Weights of a small transformer language model.
Training: a variant of Muon for these matrices, 895M tokens, 13880 steps.
Each number is 128 + 24 x the weight over its row's rms, rounded and kept within 0 to 255. Layers, rows and columns count from 0. Numbers have three digits each. The size before them is the row's rms in percent of the matrix's.

# layer 9 MLP up, 3584x896, rms 0.0368, rows 838-946, columns 512-639
095:187097143071158144136134136133119092136095094088084153097093131112091128121104106150175112153151170127129155134099112137126082091131114173137096141094117114143118143133165114107127091126128081147115105127111112115129108148115108119155112134098121139161111117136150147137138137119138157136112162149155109101130120096125127108127145123100105130126113140131131102137120093119138113129160
103:122097090108130122120115143165126129140125128133133152151118128133144090138121169092124137130167137114149114160151119134165137079163118135163141152104115116103155132110108115084043111152105162116089152085123127129116104134125130112118119161140133128105145114117086117146140115130151132175088143086106119096127148082132079094169126117128110128094142135111143125110160142114160134116145
101:114122092189139148123092107120124117138111104111093088156140127168121113125099070124106125160151126126101159165131113133141129128113124144106110114124087101135121150091154147121088153093169124158162089156127141123149137104131150179108114114099125124123067107132127125118091135156063128091160104160135120164160143154165135156138105125136117161132121147109147132111127087106136121081152
097:162134138110099108109114172116165120088104141144166073134125138117107141100121136113150095113120122089105089143146121126112127116126142156124113133106130113194114096114129142119142146133115090110117132117165106091103105155150156092130123142114109093092090127153105135138115100116129105141170149127134130129122115189157129115087089112090092135134144103116120103095156106110167144093120
102:113172128122164149137146121127104139088142126135137100083128162147113140166133157137081114119145145161104092117141154079104100119109138130096161075161138124126121096107148097152083173156146089177142137146128094140096157131137116148118133111105144116167130083148159116137162120147074095118171127093145116137124121108140110129122091070149163137177142129106142110137149114130138169115143
102:137094165135125162129121159157111116123127132145129153059154188143158099090157130112118136151110145136126142152091136110120158106142108112107102102170141113130167189127131148134109125151149159114115110109111102132113082084136153138108165148088087113098124123159096142131192149079135128132189130159137117116112132128138118078130145120158158104112114117137127144108104113110084127126129
101:158145197150132118157107166152136161141120119117143123126154100109124091158125109142145143128104122124111121113145126102079122109116157113131171122115148178151124137082145123128144121108136143184162098117116119125122132166125128103070138103099125132134096094100112178139123168155142075196141133172122080150123105099141109136113130125126132110117077121148127110131118117163127106150124
101:139174178069131127132144143117112135122166153124143076159133164152144113106134161105117142175112134148116129120185123115138174113138151136101094143132125078113136149152099144140128159135173125110099127149081132117171124123137157087131127124104097124170114150140123128143132126158110154122139143105147138178073132136130097142110113101142114126118142174143100130117128136174187122130138
102:146138140146114113135119161138134165112123089104144110115105104132147100157133139131141139136141171112141181045110128139167171142120109126144089153118142137121140136152113108099128155137146129110134107107092122119115060110135103141138110121149092133164151119138093192101137079140115163121130155127162140114140107161163089146121103150165147106107095135153085095139161125122118141160126
103:102118136184138165109120175129139160124132135111114114101111185123150108173102153125109101097124093082133123077152161126116112081159131146147104123142180157153129155102139164104120136143154103117103131138142109112144141119138129166137093091140130116178063068159100109130113092133113152107108147119136127159122110131102108158097105066193127136121110183125145097088131179121134116125102
102:153161138146130113125095122079113117126121140087154120146167140104125104099174143162147121150121168137150117106152092097143136104132149100120112126117157096143177101129150147109075169166113160093064164143159132125115104160145108122100138127164143096138080105115109102114140106149124071128131118127147125110130150167077143136099148151142125174135174138134122117098138139191098138120130
109:148143114123133108154131145132128120126151141135116146144101160108162157151080104156142133113138084146167161102127148157143130133110137136130135155176130118171110117104164133142148147141109136149172098168105100168110134127148123139145124143116129111090113121127161115110119121137099106116117090117117128132153118150100085092150069108144116124149157160133101081165102126111154115127093
106:117137121125137134144100164123095135155135097167157141195117166115136139112154136178125173154144128137151100099124109167101115119084163129147126151129135112152121120129097106087145146100083091090141081116143082144083134120146126148170133108106142155126095156121161172135117079121119136113139163134144105109114124098105135163147103058127138102138121160146161139103152174130148113117132
105:147098154123096113148134125117123105152118109130111075123151143120156128099128120112123129151148117152118162136142148150107134112144101127100085167124147122175093144121147109094091161072155133146095140122174157147072117130096126101098108124114142131179098102134138157158139102150136093172123132128138144099168098146129144099160154142116159093108149123144131051106166136082121123165101
102:170120116132147116117121127117121110146123142120117100125108118133173089110179109096132150198142161154110095160127154124131150148137169121113142174128129112147113121141079124108088144109178154113165156137147105091097159129106180098137130087151128169092149112148140114121087138176114124089133127127119107116117134148096161165140180133115095096148103116102168079145120163155165140160161
102:174108172138103124129135125114115159126156164138143131146171152139162118125082132079147140191169148117120128163116177144171127166097128127125108141146173177131135127126150125134147085152121141161115123135126121133088110139157075101161059173122150130152110148088133152085162109148096098134149126110193156178182156098112131099133146165132127093126129150134067141120124122087184147169137
108:183143125115154126115120159134129177128133187083104122134095146127094119122121121143131087111123117144116109096152123112144063162137152074118105089128105148188152120126116165121175121115100139159055075128159109143111136118149106094147134151123131167164170157087146160101120121113153114130102118134114131128108150148127150177112127123171194139170160062130111118128123178127136137112133
093:163146138114127156182120135138119105136150104138158175132116154086148109122137118098145066161164140122139079133119108094096159102136130106109108104125169144102124124121097109114094087130159116136112143156107122118113165124120124122137135133139131135108108116144114091141064114123156144187176138138128127108118120129162112119116119127098091121137141141136112115136114103123136156156139
103:119148078135132075097134154114155102132122138140123144147134131113107135159107152145125117119167146136116115125127140116145112137092108128107095128115089182126125091109121113187062153132117147150176126093128111152168142120138126133128112135131148129131102118107115155142160158168130149075142108108132136093157131092132088190110083164170137130155134135185130108102120123116124110166143
096:117113124141126140149096111139124121144138117171093145067120138122125104158117182108122141134131104110164135135101115164120120118158134128150149163100152088130177137154128105142170116153111084159123130138147174096092136110089120123093117151113095146115122115133088102156174135129159130143120099131080114090095076114115136155192155119130150143110137103128160141114139156153138125163155
097:095149143121114147133150134089116171120174082158087103087131164112154133103142121159146115119134132110118111122119141133124119110130164120123111122144159114149166147089115158140117123142143125116137132112135114100094097136117144093093126149141103115104129134126121125129165125150109124119139127120118119121128133153108145139132095113140110150142129137136109123176120096134141129135098
099:153139132105155145131174169125088114131149080125104131156143115090147148162123139153135140152174177113138167106135189125098111126149180122136095140130078124094136107129159121120103104138077133140121100117130117131150126102151162108117135134119125150128113128142135160154090112147121111147155166099104112125144117143135147073143103137156167142121133149118102125103148163195118111142134
102:160146071148121107146126121129129165099155141117140142113154145134154092127097162107146128131099120097109145107147067153113134106138118138178109137108141133101098120122080125100114168122138128093155159106092137126079150115090153117137146115135129115132113100124090094137127158159122191112158145091140111150139096155110104132075152109134130106134176131107127126108108113106130145092114
104:163112179142143135155127152122136136155156118140109106120107141138139119043142123095103164148127101138145118154090137102127108137150107111138106116152140106130165101100182177124132143091136137110113118127174154125105128129113116146153135102150115134142107117153106120107088121118181160105125150113140122089136193152090135101105163130112135174164101122124117134123138091083152089119178
094:134140159111138104124126073086107093116078153151127112156120087140082174161161070101128109110162118184131153102131150137139126130115124103173130153178133135156175101129138100140110185096142151129138177118077080154147123090078145151120116143109104135105159115161092109127174152117134102139098096136152136089138122128072137127146163120140134109134168152122141116128106177105138086151093
097:176127144107148135100184160136152133154167083152170126139046075137100077172131165126153153136126165093103144108142113119143144115153166114162098134140127075125123132159122167137165142129139150131094093139146099097133136113142122085162105122130146134106094084127090124129157138113156139116088122118118070128086116131097127153080158131145173120168111111126117134101128131123142155132095
102:115145109133153157128116115119131149088128146110147141112113103106128135093127122137129084119138117114133100117148122120136106119102123138126108106092174115166115087112106170163154133159101157146141112156091124111143121084097076055167113130087136082134122094171122156119156097131086124167115092127185146129200134124142145128113141139170132139098147090101116134130137133147128134144074
104:127106167180141156130127118109121103133171145152119090117149069110178180108119104166166140117145094087111153100095133123103101100153143139083130118152122087102104139094106117163112112105084164154123149139173141096124105095123120082165115108092138099125142105136129150163153120102064160154179139153120092157142083103143153110127160120087110148139103103146113152148089130096129093164121
096:151148118133131143103111110133057095073117101126131146150113134112183141132125120139118193103167177150152091135121132132125093148095170175093131125172156115123164117121124107143139181132116141129133124151113143160133132132063131097152098121167109116125106158149164116102136149086111117115162174138165141142163157129148169143104136139100082130087150128163079147104147146139140135125121
103:115084099111171121128114141137159124144138164143115157115084074100149094119151116130104119169145107147139113161121144136120135133107113137121138119133140139149121126145146140114064127120142131198060145121147133126156140122104112105142104167119144138109115111097116114110155100164108133152141079124095130083082128107117132129124136138150123158159155121127110123125096135122122120141111
096:169090183145135147155128142091115156121146201151149165122112144144105152128143151148121152115197129130170151064113118131101135147120098118124184127095082119092147140140122169136141134102126120129149153116138110139152129150137148137054128111124129118160147116143150121091164091113128080149112111102153116123109153148120161145155092140124144142124144143134133107151134071125114188145115
097:138101132123146114144143090148082139125102167099068149119147101135105162156080164144098149147140110079114111157138113155127094169123127155080136121108099134117106148127171148119139168114101147122185143128126100135102179137181115076148151139208133117137133149145151129159125168092088100153149146134137124109130104133138086160132149148137099108127132135135152103118124163146088110159156
102:139138178125136132156151129101098118141122137154160154101107124166137107142114113148116102107147109094153167110129152123121148081066148122153162164124172112151125089158140140149114101104106110144131169102095136118137120155136165122161144131130107096124104143143143112091055147113153084105144122122131181133140150112150134123102077159117166141161111131160074120147112139126149096091063
103:126106152135148127133107145131120137131123139152172115155111114094118092157108146145138147115090148079158160140112131114108115151139133159126136101105085098165112103094102103125094124104124140126143153091159114131120090134160107172110146118119107114139129111109099174127095116137114078119120095128081117111129134128122128132098126158115113108159129126083132109142155137130126093080131
091:124170162122129149108129130160115132143134114103107126096124127160167145155121121107124131092108101106157157152133155117114103093092102148175138129147142185100140114125154149145084169160139134122116152154104178135140099111119121088131144128132139150129110154142118130092091113132147122183139102134099150084055093130150124112139123104148158124131164173116119100110092133099131101143152
098:112113097106103109077083106133140103153138104136130118138133141098099126120165142125077100152158165123123165098111139107123124118142143152117140176139141121121087149101153158138133079162141108138133125135120087144144112151091118117186125118129134096159123138075124130191126107135108121127105137115108110134098138124139170113137124126119124091117077144159123114158096096099117138163088
097:154144115140154152157167113140124168131140141098128117113119141188131127156140119121108164134080164157133135093123140121107107162115164102106115136165136091104139109090144123110102187117083139130130129137165090107154097095113103130179132101124133084157112133152093103089123093156179152178141103108143136125144147097153114106112142109154085125094135132129100159081110084114101108154123
100:131127120121081145129132107100152135146179127116125126107114130155127152133103141092139131171128145107120138083088083129128118123122168146144117165131108098134129136163134141139131156138129126118151145049135121108166141150081171098108110108150114117102127153132115111138126078103136114130141125097137069141124124179109121148137126129136140159169105151101128141159130162104122156115148
104:132119136097172110116166065086129097107118151177132097113124132121099140113124136116147151150118080155134166119137125107096137140106100133101125101127166089147132133146179092142118114152159149128132112128131105089139111134108139129116122073145140093125136129124112124112138095161107071140101158138126090129138108171174154099107138154143135124110128107113100119155131104126120106067104
103:157090114156149092132107150127106113105141081156109105131129108159114143111135125191133154120143098108098142151134108118109103135109144140096096162148145131098127152172132133137134151135172122091099120122185148150081118123134129095082093138132117069148143102131122131164092143126138095160114139156156128106126110128125117112148121129114114082137117121155127153108109118089091148099073
101:142098117097114120141167106130157156169154124126128103126130136125131112081139139109109126131144126150126128164123134113105159115107124162157099137124087108130175133147091173180141117143114108111136095103116137125187131139182105128148127150131150086093150114133129144136124134130124145102090148110143107160170187136104177174132150127148123166088109137120139103130123137115159127129121
099:108193149144148136126127136120110140130120127138119128137169145111126116092131119077073126141140099146134087137190172074144125119116120148126163121135196127132137122117144166130086125089145134123104131136138149114092148159090150107114109144072124125156149136145161140112140122123103098143119126136147113075125177142089142128090098103092091126127130132147158099148138135146090150107110
100:101160133127089068107111151118099102135115180136147103161123125139096135151127124123127142117128115139125143102137138117131133148129137103158113148129147139119156083115144153119149101145129150095110081125152100139106118143082163131093131112164090094150150133146145154122163139129142148138095105142183116112145118129147106171105162113102078156154154121106158160132122136137159105116083
096:171117115099123103147164126146093102061109079091094116142144136102112138104141132146139089135123091082128105090138137092153127155134148196136099061115134157137116131099148123095112136149145148131128162128099124085123132137134115121092118162105171116143131099159053101094136138127128122120136098119162163123105112127160132140118106156146113135151133143147133182150133097141131124134190
101:098134137116127137087120149134118096134067143120172184115124124086117124165145153144143156103117141151137119128113136142132148118148133120129105130127146108161124142135104176107141119132133145119158095166166118097106119120143122096142158152142119154101120112113124119142149126092139135115170043130142163195147156147100102158085100175152139107132131097145177123147126127112160142119141
098:099128168121166117098137131150114130123110137123128107124115094126116140152067109151094144091108140139143110118150138131110120107097143134092123109118131109173204135140182143118185147159148105089137135164127141104155113170155164087122114149154109127136148137163153139157142119155149144137124169136158127097129113152128135160090126118150125115162173157158125096160106077144112113083120
101:156140100127129095148120126102099118159127125159136134143134144150108139109136125158118114107136099128154119146159105167102189130160150081131148142151177143161125142134126088147140122125154123136117116121161111083120096195127119127088133151162114120105097116130123130130133116118158129102177123151139145110100090182133123109153100110098121127166127143120115115157137147064155091102100
104:179108106134135140117102161162118155132148172128140183105116182091132137136112139097176111090091115134142104173144118108148075170084132139116124104118130128144170124085149149168129142124122163166136130117167089163121136138120137102105121140122139142146152090135111100142124086122124107109135185142163127100113107120109125044133129146110144090088119120115142110168135137092102180110121
101:117110150118132124092163160182086170147109117142138128110131146197126130154155190119098138130155095127117134099105116113103103122143106179155146129105101118140107131151122138152106133137151097099132149153104117122135157116127134114128186120125151167103120099139174113088146131136170075139099126155131151116077151177089124130084178132099129110168096112142120127143110177158141136150096
101:144145159102095107145089131112165147099144149139127154106139156160106152088109142135106095152085161119144162137106161137134135164154120126100137145108183100127148111154078149121189124142135145156120126087115093133146125168081156114167102125151128171164108103121143104149083192127164114126127136137167079144121095153149119133116123136149123102151104104157157105104131132118114123110106
100:078122178118151104090156156157119122124103119109139090129141107121132170148111106151136108126112131116124140181138101109153113113148147140155134156170123169108154108169132082125096119071119131115146100073106127134111137140144145136122152147091112174111092093094112121126145141112133110115120115124106154149158133134124110121126099142139152124141105159135157178142177133129169162126118
093:167132141093128088137112136091137111145136143099115129153076070088120190152171105138102096171159146149147111129153107134123167131113140097140158124120154154132138153138089155158161130113189165096085178129118151126142108132152156132124143120117139145136165075121118131141145113150126129122125123093136095123139110088115162122131135127120127085126132152113138107108142133142142139135116
101:123108127130129143157113094161176126091132148126148150104118102121122118132114163132125159118138112116151133102096105092107138121126123128154132125147109105118138108161136141136126126167143116108154136117125115116141049138127133147123203126173116162092149157121107128153115114128125130131113123173129142135097118110152128085137110098148093135152116165149153086141125079164106115180116
091:125130133136125197157127126118124138140102183168150139138072135134124107129122115101156135170170117130110076097177129174103129146121114170121112188140159129084118141161079113130156140126090156121139141106157147167132160080148119106140113087144110108082089129164106114129157118148121113129119112151117175129111119116084126126119082133142086118090127105140078149151151114135146163199127
098:159107132160188114125122117171130148094136104123151130132191112107121112136128169124151127135142095171135098113109138103141137148155117144112123167138146103135121128123144117134166100131154127116158136127150145154145124104093121130073154062129160153130140106170110148129066150091107148083132111153156130106121150118130166142151104162155123102134122142111135119134087159135085166132139
099:143128116102102158104171127129124149168112119115100128136060150144135135112180116141158132169135120114158123134124110138110155157146133115112124126155086100128109150101123110142134094107138165123118101116149120150117151133153127094108089160127168128094158111106167161148116106109165145156092106161130162161118149125134172109146115166155149120149164101145129061089140137128123121120138
095:138191114092133173092085113144096132140106116149142115108117081148100150122129066125096096147104123158140178120137141140118130088141157145074123128142145150124094141166104180113158125169123115133109129154170164098117101128122155111118095142135140142140156141157135151128119109108165091182099124157115138126153141141160140100099083104097163121120112134113122145154125142112157115176122
100:125141141128131122154115160118085109105085122146134095146144077150096137156112086179150111124103117126159111126127112113155163162116155125187126150176096090135165129152123151153118136118133113168140122122122150120137117121165110131144174124141108094134104105134132095158109113156113129130127123122121082148142112126129127135119174118123122132171122119101079111111095092105125113096097
098:107161135104155124156147113143128120123128142111156101177177173115136113139127118146162132144107131085146145136073146082096085139125177136135126135070169113105139126156101130123117097141120161130118120155102127141114160111128109110154129138177123126056115097123134142079138138138141135118141126140163160143141114137130114115133106163119116139142156116175080146153150093124175127079135
105:144154141102113130182131143140067099135082103080106133168129126144151154108122134146130123103112105184123144138129121163123138145109117113127110132094125147136143153125139115172154122146146146128129146128110117120133147128127100122138111149090135143131125153105095113083142131103084136153164163189163155149139126132144101135080146138127097159142124142180118149153177149191124117104117
097:150118146093136180107099130149123141133138128117149123102106108093126132147113087163116093107122127097140142131106087109092130180118143131114094168140085074117170110086150142129126148128120166175106104124176152150159154150152144106127102135121139132119116118092112151159114157110145104130189084135099121135108130159115150148161158116112151143105141156137135163163110152148145167146108
100:110149128103124163066112141129116113111149082080142100098111105143127073140126152144074118124131084132128165123110150103150105135130149088128093103127129115106128119146134112161120137146149115125134132156104137119102127125150159165130098114179115156115112108136130121121108152132177081128121131094111151148130159125112148124099185120182116108138154137119123129152130096142103113107124
099:152137141149151138105136121137119148140115118161138157127138141097097126115122110103111104073128127111169145118134131084096120123124112122147109142144107117163128120185138166152174093228103148132116082132095135118096141144132139098100144117141139123141138140107080136126129147119074070140125101129106155148176093178146108125164148110101120141078155100155126125126135084116120140111106
102:123101085139135137128125147144133155108148149100146118156131114099092113139112095135149119152123175144132128141158084123134159134062146101154160124130135165082110145103118116101109122104107135134069154132079130174142142119104080132133131107132103126112114144137087123129148142125109114138095123145159111107144126093175103143128130151103133131092108105143113117127103184122149162137148
101:150111148128152119111150125107140138134141084164115128168154117120133116134134136120147106150145163103118117124117106147166138147170137097151140159134113114139156120101138159138126170139153134136124124119108098135141139081131120122084137140120093105113132118134153127119116129137143153135157100100114119121128104143151159171102146091119124098144085109101111122147113102119101133152164
101:158105152157112116104134189142118097092115129109158126119121134110080127120105102090149113099120187098111104111151139123103113135135114132134134131134114100121152150161153091109129112093157139097167131126074086101125142128099112147139187122112129178105116130099114142132102109140126107091143110148115089108140124110104143137141115130121133125149132094150123156108095117123118134141169
097:107143071132140118114127141137136168130142176152115140111136170145163107137123111174093164146128106129109152089153118134164147133136101120106103155127175085148098162133103130110097136106134113140150140109139136089118130116125097148169141119152139174192099131171135115108076124123104159119094103103158152133146117116109096149127134125100075140086138139146124161097131098116132128151111
106:145121110170128123130135144174139153127180117118079143097144129106121120173086128137153121106114094141120126154132157143144142133146105130161124100137138130148148140125118106085113105093130137139136107138152167102149134136137096143117116176132119133148042101104134121169128118114149090144113104131123112080117121122128155114143146089155126152162094168101171144107105103131156110131095
090:153152149157132100117117126112138175075132110121128115110110097134136191120125118087155106109141112138108126123153092101128158113128112104108176144108153125142154111093122102177120101126209141132126142082139153171082161180150171115087168140098105115155143140118081123136117124119142110125121093132146106133122148155111122149097124134134125107150119133143119157128075125131099123132139
105:102190091133157147147118099126125132171112128105109119148132096114135107136157099108093179138111121138118141079154041094128118127102139145147159121157143146129093134109111127139118117125106156107174095146105108110148092137152148079111131132153149121119144167136120107144086139146143110125139159125131158121182104073128117175124174110104153130146127101102151178126153114143094138153096
101:162117125150085123107106151121152171125102141139106089109173111144131111140115107125146140110145100113123127093126132172137111114122150142118133140112121110159130171062091099116140148119117134141122160108110150123149162119140164138091105133143132139140123136115109179131123114159160124116100142154125116133106104112139123100119112132107105124161143146117145147126081126104129096122167
094:121137119133128149153131139147144135120159145105134078124086114096113117133167134146094155131151127138165103151105128108143087093143154092114150123152075116142117133110113167190099159088141147142120122079119139112109119123157166157111113160091182121138108156157112136168131125110104138130151151108126136111150104090100134121120096148116154119140126136113128048115167087098132081134141
099:170122139161139101110109130093134153120117140138156144096157112114076155129163148127120147129158158120149105102075095108109115119127145156138121154153122117155119147082141143096131148169109150156125085109125105133100121166128103134140094163136172115122125118095116111103128150139063139075149122141136108150113136072127133105114161087122124123102134113156132079142093137105164100135134
098:119073129100158112145148130109119118116170151163159153187120145105110169149150153136107138113119163091107122120171116136192173147174137128116097151111078109120110160145119153149138106129168182148113111107175097135132142094123121083128107096168115134147130151124093147115109152134129108162187092164135128148146126144110115176132117136155151105150101143135169085139129118111167103178107
098:113127108163165135105134108147158106114115148124142125125127144120126096149088098090087102161128133097115136133128105091116179122118098095152121116110123140129168114147155125094107124130175086164132129111102137108144126106117113124158137115098099121146116084149179122131077108101141115172115122097105126158157144148090144130148122125125130171102123139081095113101174100120136111151145
092:144122145070127150156098178128165164122092115154134103132152100194146122142116183083103127088105143089136091125083082147138146122123121107154096094128120143172148119137117125129161094118117142100120161126114144143119152115199119095120143080152119144126124147109128123170135130111099083146118165138131107127107085138133137145143114115122115127137126091126161138114118089107130123056110
098:119183113108104132116154150096134145133119165077132166128141122137131096114161137122164114110121136140118126131122085153121140139152141088108124170102104120138161135138149147133106154141154131135117112096159161105110119127160147086117118142148122126135113104150134130033083119131129159163106076089109152098147140090129135114094130143128082130085084105140109062094134072165104150132113
101:123130108103108135060164146125171111146119140151132142142151143106164127123147099162144090130114161108132144130135118142125081109164119132110117164108114165143102107174136148114125139131166136137152163167100126129159125113142134124126122125108136164132126151139101129139105145085129148151134104124138188121178128165138122096166105146109132132138148139117157089125121160126095113163113
102:141152096119174119110131163086160129134123162133156067140204112128141076130122141112117101137138167105174147140172130136143148150135113116153158103114147157146112150127151115164124106127127093123132090098137109154132136135119133117101167114113093164131123102097109149133098093143117128104137120135139132139122136145140185147107106142162127175152107110093126126143137128132129164125095
098:144089120141122137118158129136164143106123152137107110108127114116125095129135150088127137141102088140127092127137117076121097140108110110143168144089171117112106129120136143127148149106148122137156117118095155175147121107148163129164090153121131088128124112123117150165141105150117101102152101147129155146122114156164137089120115173163150079125165146105092120142171111132119160144065
101:133113157116120097073112129106057140137143120119135122138142149110104122113149184098095135163122102101141146144116166093143111129157090125084086166137129130141091137114135135110089130134091165149116094150108154133145149150107157131127133130166095151091106142143141125125111115113095154142121123113128143096142109134102104122139110151140142132137160119092094145128153140147092124177116
097:103110111109134094147130137149136101149117123140194112126107085128128131136127132141131090129154155165133124130108149132152138114104106131098177140125136158123150177121117154129114085160132096127121104148064107164120146121103170178118135066114158162141150128143108179119106140157155138124152156128140136181128155124098133124138135107122115098104136121109147137114116116112134148183151
098:104139119101139123169137170129079162122169119176151096113100120146149151090100078123137114147158109171109152121155091177122129101141191159148159112151091162090167115152153146144117082107136111131119207059093131094132121123124129093119145113124137122167135137100085160138104135149124111134047136165126123138160140125120153114118111122098147127118115128164164152138078124133130115094123
096:097146109142179114129116147116098101162092082166135130120106152110160127154114146128112144120166103147139148119161128152126100157151140119153144112114118077100137072141123115158106115094109143123109109128146111127092112101177138108113118104152120140131127100120070097111122116140108134124076135162156149122124142084110147159150106092150165124085147151096152092163104127110112120171129
098:144150107119166129151155103139118086115145134158143158146107117131148160157083128120155128133104129121142119136135107105146132184049141079131140134135139134115125098085121147139128144104140068137179168164113152127170111149170154116116142146078108139123121148113108069117119097157132154126129133150158101135124116139178113121109114129133112133122172159113106164075120125183128100135113
107:136128130112089116115105147137154105136121151127126120136103133194115138147176117102112124123119162122141139139113096141124134144172132115186116121115127098155127133137053116125160172112129161131163110095177098123105129076178129121145147126120110134105113115098068117170162153129111114104143067124121114131147114165166087138129133127153144150118129146101135132154151158099133122139121
096:112146106120142144156167108141102138115153108119132134162131096100121144124126110123111160064097153128138132125139149135165096157153162135113113096142155109107126130122150125115066115120175150132122122136108153139129078117155106135133129113132148117126106105136100166162168153125118114079083151129135108160141103137166148127090168157121145118139163132112143189131102131120145123144081
098:136172129096118145133132095103139120138101115129116129096126101133114146160165126149130130116102136103105093165090133152122142131122127123135113144107149110167159139116157131136149074132159119138166164114162118133128142137115122101154157096105122157121157127137118109172097099111151144123132124170156150083117148116109111140111152178134119121133146116105109152113115140134135151127135
105:116091107152112106136124154143155117120147130103115168121117118116166102108121131123136148128138131110119089178119116107120088118149123099131131147133125171106087085153135135105144117125105073148083134137114159115145127122105133147130099117157153170141162171157115166148136128087130108140120099107143107106149136147108180152109186102149122132103160165125142129121124119114087115104120
098:079111102104098101110122122114146106149121134152110126123150139171147142166152162142122153160124161119139118127093104145128149163111140120115163142141159127128141146136149122060128136144127154114129158119123115053134140129179149078108116142109116073116134097089148121072094135152094151106175146140123136165140133150107117154132132117134143113117152130082113127159188164182107125133119
096:146142154128151123154182107124092151119139125106102111148155118126160144100128129148157131135119119127155141131110134138124146112105120094143143148140135154111152120132104132135088099137151109160148113135107162105131142076162149119115147149134123140151141068150156151164118158128119122085106103138096165147130127162150098148116108161127148124168110175090171098090123096117125138140124
093:131143149132088116067160118112115124116109176146125139124137082132118143138126133131146147062114144144110155142133117130108138118131153146090100141189153155150142142115088111119114077145141152155110110112125145109114146137120101103115116139139120098113120174112100161163112170156076176122140146180165141134125098145116127149133098118110081111126120122170145128132088163099107144102151
097:113161159127153157172106161127112157066153155150077123123166117138109118135135133106162132138136151095155134091137100173163109078132162124130121120157124127112138148104173120113150179141123154176145112173188111152159125176142123122155170149122131162121115101144101150160106140118102080133121170115168128129128136137107150167158098156102076091116116085165136147143178142128130136147104
101:103169128155147142120154169148115137111086153148147140158125134147094106136094175127141135149125104102150117099119121075122100156075113115133100145070089089137170089148098126132091121187129121126103132095114101158129143155159154143088111106156105110103118107124106105139146185074126111158143142136099082113108155110145108099108135142131098122117128148176134103115119112126161116140130
105:125162146106115129124164134119087133118125133090174144117146153116133102143167161163114117123155107145130121181083103110148129136145145088118104174126148107145149128093099139142144167171127127103102102135153145135152096092121119110164145130118118139105155137114107133174138117121120086142135143136182144150108087135132115145107153145165122158093118123134133103127078128138128139174110
097:116088108130164131137127105102142115117082097092105078146096137109165148117155127117114130110174144134120112121136107124128136086122136135103121135182121167091127145181106134093115151151131128154132150110165099110158103102105112152125127115129105135086090160159111115118107110132096138095120161093110116151108155132146159106158133105153188124095124138129136132178133164115129132123166
102:111178115127158096146129110126164146133127134102146118162147118117070177140096120146141152123105106147111136136136106100125125140103093089113109097110193153146144122055147149133099145155113092116138122131115145130116106146147162090104120085165117163180117124130105060149164131112121116153092134113115098148157162104114111132125057135101136160156111119127108160114115151124133139103157
091:100138109126091081111129152093083133118166127164105114125129093119143113159117172122142151115145145134158078134163146148141133165151117142119111095096065151078160122093131128136121132101124129130098180108098130154127157143144109114115126123149161112130170099131179126121182103152131083136135177108126139138096151098135141130148155139120094118105146134143189116159120113118116090179102
099:145160090129163147094075129159131100144131142152143134116108119097109088169116165147154147131116104124121115128147093130108125158086163094131117115150094167117127131143153175136147136142141121160140091140131115138144117107176130159155126091173159165128089119161100124145128114101175124113136135148142112109090154130111143151150136117108164066077095093159131099110117167145124147143129
092:103127125073108137080143128131171097119122140147165104118116131164080131129131074115125155161083110115143120138125157115145122099154129129133135104084124132086137135136122108127119115114124122155078127119129123111101137118123154236089112092114176159153135126128137127100125100129136132186154139102162109114096114100128119092111164098102152130167090102151119156136118124147100127113118
094:097101106131109103121095161137150108129119127107123133133122090113114159107139094140145092112107149119118131119162132106137130128127154089140102099163119148102105152097135180169143100123136129096082139086102124174134137123124117128099087130135121151128089080132138158109074107123165137199102135169149163068138116108151166157134155161194138141142079154080139172130103137122122127168120
100:136120163089146110130111111139076139134120110157111117095083165098146129115131122152139103140124140039140122174142151122146156170134145107132146141155092146145126149122132157160106140123143143144126088154088113151133128103127162095119109139119070125165108125101093106111165129157145149115089156106089135125124172120129088122091088103146153079143116089099154100095118110150143161131093
107:128135127135096151138157134135104119138150157139126088074154136130150142122112134130130125141145131078143173091134133105150146115111138124102147165133110136144135176130110093112097149150156131151148111092137138074125103116090126080163145137132157086123118153074159110166104097131152159122156115167144106133123126116148109137109124098124117157110114156123174131170128132134114087091048
101:121161095118084142103172120142121124159117163126137081127106148112119139156140147141136120123123114062141135092131138132130153105012133159138112112164115138128130115143151123103128132133124139121144111163141083124162150103116121077150191106097113081084141102134125128159139149101136136108106133123163117118129133138161123120139116108081125091155133140068109085171161141130158146164090
105:119128144102107109139124151151091105176098132121169160150149113109132145125106155127150133118132147123095136101103161101154133154092109121123091115148093153141144142106112141143140101138138080134136103161162118108131126095104153127130115096120191135103166154139130130129121142156107120141098112152150107150127113096181128155128168101112164164083132130113137114139119147108117144132138
097:152151115162119139155193119165107123115134145164102134063152133129148136130141105093134115146122132090154174113130099104126109098120110117132123156135121120161155112129145116170152129152127096131091115122150118103126118141111116126104159118173139134128166144138128124115087097144125104125134127127129114132127124115113132104144125184137100154133097120117084151136131154118157104146116
094:091152138153121104152128070114125131114099094143089098137129134113155139136116136126145130159131106156127133160160151127116089153124126106167118148117148123125139095144174112101143130108139150108164150116166081158082148149145136112125142100111154163102104159128128132146119162114116120108081178138136140138172164091111109114121099137103118133080118101177129148108156116106103118145134
105:144099095119132140158152116067106111163095130073151157108111109094117115146134162091105144182132120102144158138125088137157117101103146120120148121119147114079131152130069138116135185110109110132106097141134138143179118167086109113146148187137124115125139107141108133130106137148141141113140125152102145141131147158118136144126159126135106151122145149130150061122122114119122079139117
105:153136111140134147133098137128130125117141117145111133156129150116146123126119121129097144126129130139111094128182161147128202158145099123111153117154160093138141115178132154157121155105116121135183092126121155110119137135146143116154168171123139126138109087099141112130064170147116113134171132134112122122144083120179130212129096166191107107132156125118117135134149127125147157140087